Part of a small language model's weights.
Training: a variant of SOAP for these matrices, 764M tokens, 2913 steps.
Each number is 128 + 32 x the weight over its row's rms, rounded and kept within 0 to 255. Layers, rows and columns count from 0. Numbers have three digits each. The size before them is the row's rms in percent of the matrix's.

# layer 10 attention output, 384x384, rms 0.0419, rows 270-383, columns 0-47
102:163066118111126119187102122208163164204103082115166131141138149133163047118117117174100176113139133160089145166092142168109083152113142159128088
093:104099109112159126109164130084110161112059152171145138099131190129111126045107139101172132178162152141130153061155105194124067110156112111153115
096:113125134095193152091089165097138120143116148164150134157109143119110156163207103169120129060111125127155121092173108111114114097085048127094112
101:092126100087126121149186103091130104118090081166111126151110161127129060117136146157086110120115185105150115099114125190099115150112162137177096
093:140123134113123115103123134142053131079113110115151110137122116167132166152161120161135116133158099161127123120122090093112114101168079110195149
098:180117119170161176126098141082153097094126139110093130123157140157122128130161132111164091091148147116182133181177096157134132143118106105105127
102:100151133130128152063160088127109172149117109098085164097106120065125133088113100149127128114099085126122130123183174070127159125135102175138104
103:072201096090068123115177101096109153102064204135118154157160119116173160176148086152129128133155152077101136057122118135191115178172142121124124
099:091130101111140155142139158036094144153130082181137155152156108084127147099132126132162114162093165112165123138105115091137095167130100118098074
095:173115141154123151138182130166198204159124121143211154157082122121126114159111173117095103147164116147138139119127180184124132141022139164091122
101:115175177126125156109145119103083130173178128187132119118107141058116154125189181155114143121174134135120079176157117112117099165129058101063128
104:080133135123116092102122097146157138172163156145098133112183112081121089149122101151119123094097031137178140126183148107119111090141134133166127
095:108080117162114113105105144151113127117150129147134139134139123119064206137190133124144105083133122125164124122102156213089135116148134101097075
111:136120133136128214140125130095163103146097135150077112142104088125162146117116127110118107087138098093137112121113117116194167200148123163139123
097:143088183100172139126157112103095161122169181125185138127089137135170148131131101032094180089172139148077136131125175162157133227178074160138166
103:109078165123182068109084140146165104126112133112119105103112119110109114112109075122090136115092142097146099145125123140133122161118126143142140
099:143124066145090106141101139120086198069105111164137115132066109119074149168128187170196137154142129141139146162130170112146166095081127073108130
111:127125115111136175118171114150120083106107145146144156132148153166214104173053139168103134117101120146097124144128135094138112144107168074129118
102:136103158062143167150140136175128190122138111127101104130115138132115145101169158123119153185127165141091124097131152163122114175168172151164081
109:121144121176157067144143107125151113088147107153132088121118069156142148121140130084110191145111182140175128135099136086141077087077108159095122
100:069173130154149153104062138150138135155133137059048149178076066145159122104187078117118197135185142127049156154115072148139091137150080121116157
108:122113147156113101136106032051105092135067103137057166112130161162091078163128143087148078148119140123115156108109118158123103130160134166141134
099:161175118135125172121089141107170130093097078162128125115110143133128113180062164104174162104181134160152112210182132123154116107119055134138108
109:169167128156075156142110137122149053160155131122139121136110162130096140087116153108151118136139114077105050074130155136127190125126190092091109
099:076162170150102176165121096091121101180103182079138124076075169129092120148135109151169144173134128172078134143130116168140144124200103122117091
100:075152181100132114110106115136116154103129180100112152124129158121175144128166125094122106160098142101128086149117103148120185127177112163121155
102:198145104161176128110101160104123130109089113137166083143168178081136129147163126158051094143084182150155107137120098186103122131173118125073079
112:119142151116128188157105139118145078118103100072121118146142078154109092117143156070146137098159178116136163103116155141108130113221139136140103
101:099173140137141106170066140075152107104176160137130110066063124121100143162102112123166151076166128170077164143155154146112134156160174165090095
099:111167115189118122105159181124093132091123161188191134171138133117112128087135145109111140149084158075113091126047103095155104074088121111092092
102:104058113190132108156094113096190104155169096096094117141143138139095173138166152115171082108098108099141048150154141181130102116151109077158107
099:115100046129182085157104160125144149062044089171126152130138099169105136122136124092114176137142208199230167110139129125100153087122161113153096
104:167161144124128080067166141098150153178173133129189057141141085162165153086182171100105124108118145128182112201148084086113149080114112074135148
114:175145166137115112093195167123087163064138179122137090120120125108045144172178181104172130118187162125118107128179097132188080141185134092107085
093:095139127083096121123130175127124138162140083091159139119171043146118133069147142139132151183146213119145143136126152110125154107166136145147099
100:120102124126125080104173083163110104148124129085167083156103167099120206130079158113104115115069050078107105114100194140103084143161112113090081
101:163168122123143082111146159134101165149112092130120130133150193071058077082128132148083135157095126105109149100098096129133109064084124129148174
105:140118133142164161104155136135160103151118121100178132130093146116140136067151136127187106155141189141176077132159107082112084104163127091135133
103:122168121100115133139145085163210091120124091132136105135107160187141135130079182176089095054078115138111132108149133138112100150150123090107111
101:172156175139087195130128157102089130186109111116147138211093174153142201173078160160141095154168142152125141097110125158125132165163156184082165
097:201090138111095097115105127115117152089195111200125102122094150113123161107210150138143100184134152148145125127083162155162149104090139097092123
095:098157165120113096142143127162165112111135115155130043113139116152108062161157187124122097139130134122178141087107175115087151130109141143122152
104:161077112153138080118092095090104118202137166121113116199143143134108181151153145117158139179130158175069122165142115148127136081121094111125122
101:178137129074101166104133071144105147110100138087071114150101123114132104128091086075158118141137143139075130128109088149128111095130112137158142
106:145148085163122135157133119122150132134121060132099085145132119089162084111200131111104068152125095128155204100079125122114158117134101109146149
094:080217141151170151091161153082176146158118089134142147124178122096139098161108154104174159169117088164188057140140103134111092116126112104087152
088:183140096192160138037169161157119099137125091078159085142151166158124184150131133132129119153133123150146115151096105155121070141059174066138119
098:168103129173083070102117160190092109121082147123131139073147113121123162120078103146117129163157115094118073162123107093163226143117103078146128
110:118082163071153117140102142170153126096141122177174169141107179135103136119098139091184127164162072138166149094148171131101068118133130109116118
103:110110144144096105120112145139109185146141116159160112145112109145087143081171142139100093113113136122116119118144150071132165106113114117133088
101:120135093025142166124144154119102161166101076121120165088152171114131148103108090113116140157093143138160210070125160172107142075175135118177130
101:037112078085148160119150118090129137121070125109063163192138148076117180104195110088192132149149139140107114094083082131157143153155158109156139
106:173113147162098114125107101128119071126054157127067169135148146104150165173172081092157123113191115178103115037086089150109123129132150121161085
097:149118174167142101127096142088142187104115120136192113118093163059129166130135117156172116216087121126148150114117102113145137152149097160060144
092:148131163131118073128153164153130159118077084105137094114133111172136123121106127112098148098081102103132066112119144079112120088138104089176127
096:152125131101101081130134179075108140155087110126048127156116129143156185128109102142139103101134192084108139113124117118154177216155132092107114
096:108116073086116004100156173138194115162094159122131145135081174160142193104176180119138102138124176133109121077114098164108122096102148048082102
100:111099093115172176116143146149146171146109103090173172059125144182135160160212127177103140063164109184117135205122131162130155121123068071164093
097:183084103181112182163114120158168146095088128126225126112093096133178099153143149199077146115143141139127139159086146099097008124127112189130124
094:161146147132124177209113147152095087161210136118089131135130151144148089127131131109080147160145161098093108117096138145103094126130131084107116
104:165110118119146112113175171074079137110139161121157120153064093160150154148167139127167097115120099122143153146108134159134105116153115123088181
094:169119147220162140102053093125073123165140163089158145126175178135184164143100137100097126116109093186089106165131159119105120115097152149109089
102:136089175150152117069126151177124165105106166103114128111167156097132155105129078125177130169149088124100121125121181144178120132134155100112147
100:105255129144100164066103146155094121142109105123183150127141172077114168111114094205089117121124139103091114171119109124146123092143098127128184
107:138100147151150097082160096121127117105149108119121126121111143080172109100117165159140091130191177101094132126189118126073080140109132102103065
097:145089125094048188098134107072180115149069128073085146173109100109150118131159149132167152128093109125138123158101164130121169137169120157149118
109:116203079113201157077159047100105060111132086138107109135102103078148168154101146146107114154135160111101100111177105083089116139110086132150085
094:111128154101111138144108131123090140146111140091123116095106152070121119111167139083155152127129096150142176107137126144164163155068120118201149
118:113160183121093120209135141140140104118160163139107101162127065126156156139096091170096126168187132123128055125146138131162082109192147140103164
095:153149107115169147100112110173099135129091088150115104144135088115135128062093136101134125145109100095086110064117094132081112145175133107141145
104:131126096169092161094087102092098121172102108148111176185173188157083142113090072104146142106195149152138101081144066124123129148131126189114182
099:136105139117058105126147131077174143098157158125200103100117111106105155119142164172121174149114130131130128138231115110105172133142073139074093
089:139174116126125090105141132154099114139142178139135150182183137116119132124121109115135127172127156161097058160126144137101104071162137094124061
106:155183063135134133124132118148187138120129108103173166109164136114126132139121120070128131209066118071115110075123155119128111160112126103097102
103:142143127145111141139108121115131062085134165078051107188105161140062094147094117136134094112138148154098179140150162139097098099096142092131161
096:114091081135141164127104121125139085076122141139119107123080134109145129103131151149118121125087101148106148146107126131075170155120141091108113
090:155129138187151188138154164105112134066141162135072073115041102097104117118165175167070103131113130095165133140148111180145120156111124127058154
097:148176114130130105106099175165096121163149102076124169150159113129131123145055148209157182145114076103159113142154131065104160080095146116068136
097:100164084096121077153110054124147119133104070109094083192135114126115080136089168173126153133148106127130115096100110150168131138114146106163188
105:108184136125072144182104153188200102160127122169159104157120093121109135110124162096183109167150090152138150119163127149129077156124150148137063
107:126109153105148194115102105120126103176139151124117173128083112093134145178128151142104142098086078154197161150168194144162125129111109107140083
093:127115090100176123117070125106094113148216137103159145114124072131161142089100155146183120150171177120139180124088140176121062175157117128178129
108:111080094145134146104125085103102160140078165175109189156158133091156117155103122090089103133094167121154132151132115115140124166066138190158122
095:125151164158054120143063135105125171097092164148177165076114120096182194072159108091169128146117163091114153149181090110090119137162099093095128
097:105120109066116113125146103116126093126117128191131133159136166097140135111150122062177116160170163147100164059118172154151147130143089096183123
103:165163078111070071113138168144116136171127143157095137147099141175137052102119152162148136194122145147125122120144163148149111131128111084179048
098:102120109093161079150124150138134153101207118131130120185098091095129121130179075136133063085086153157128137148204131138102126127144136163115134
106:129110149138143117116108107126090106149110146125119136128161116106133157152170172157109143129116143113108169125104127197111134134120129120118134
094:106078108146126142120125115164087116119171104114167103063187110136058183171163135098060143207122093161185251134122135139125122056134117142100091
101:153089125130158147158163140148119141134070127102139162151123094129095140137111120099103123072165111146181145092135175125160192127134115145100164
098:155127093180125118098084184135136127093113105103116136122143128156075097124101132121108179092085137190125124125121109133069128100148114081062099
101:055115132124086111176080157132097158057111143154134122125107078123148132189053160191098112114119145111109171141136109118171160158082150115202139
098:084149108151069078077103106113192110100131132136084191078161115155131112126155092110134139108137186045091124097130183144110097162195148171077108
094:113087108150129114098075129117109156142114139142080124170082180124110126078210106125116113138149125157086141137175109104189156130111124113166148
098:106085135075157063119107141160111154147065134110081115132087171142119154136107135104081135147178062133067202120055153115073102066160153116022132
100:162168176144079132121152138147103145095056126089124133122144120064191151119116150154130122101147106106137165185168131124123087159106109118191150
100:133155145070078119136099113147174113153128119169173085073133090176100065128151174161091147125147098162205092128125185113155157133093158112209120
101:117126114087113119131088076077102143164113158127152140180064118154112202187062083157083108154184158073129097081100136159108127178119129130078128
095:126142191139127140144171139185113133167079100158131147169071151157138162116165126059130137165143077109170127128102134112132158148116094163140190
098:108145133161171114148121138150132183133135141153091148134091101142067096136130123143076177116087123113125126185113097148136149066057142086127079
106:130140111147130187075126103125086111056161160119100078114167128085117180160117130175121144114135135113145151150102153118121179128125160199128106
112:098070142086158150146104151123106162126137145175165135128133173134121075102126084172167152200142049139083119161164136144084155139088146107135131
092:152126122104111117094112162111173087157130071147130064139090097192099137080138140168116114083198112152128117099137154107091093130200124115161115
101:110165158053146149118082101153107184137105140127150144093148114118097111159107122147103154122172136140116141139155130102108168160166057156138090
097:141163154180193147143162106112131143129195116133150100149123142018152108087116104116076173121128193102142055124141171178121126150120132133067147
094:181121135084108180093177094065110104090146093139053095180059122069154133060112086084145093152162137131169081165143122131144129143136075173128167
101:155145143083132165131115104108141151186124131059143141129080094118111113090144129136114162088207135112107101139130128096112098112091153142155155
095:102102073146117131133164130127070188139132153136163129110146113119084190168093169137183124111145151183168131172110135114126153048150049079058125
098:124122140094167138148120197105119132173118153091093120149116133063147154139130164139150135170128106139122112165141070123116135108143138097149053
099:074173167212148125100094103153157115071120078177139142170142099142138157100106185109115133138113160133130131199129116153131176121165118158129128
104:143117187137137106169191117106166112100106148123170127114127143108139162083116135072103097101126085093156123157090154124101115166083145149092118
093:115109124150136129129105152170117156082129082113091097181105106162136116109131185116130189166114091139167176089123094085140094216119164125135067
101:142159086154126135118125159145112144129108117169166189155155122163169117062167123100174099083111129106196128141120159155145157120150126128101202
099:204135049144103149120122121156009089117099137127175110144138132160162199169176147105146097085137121093082128088100136158134073127128145058100148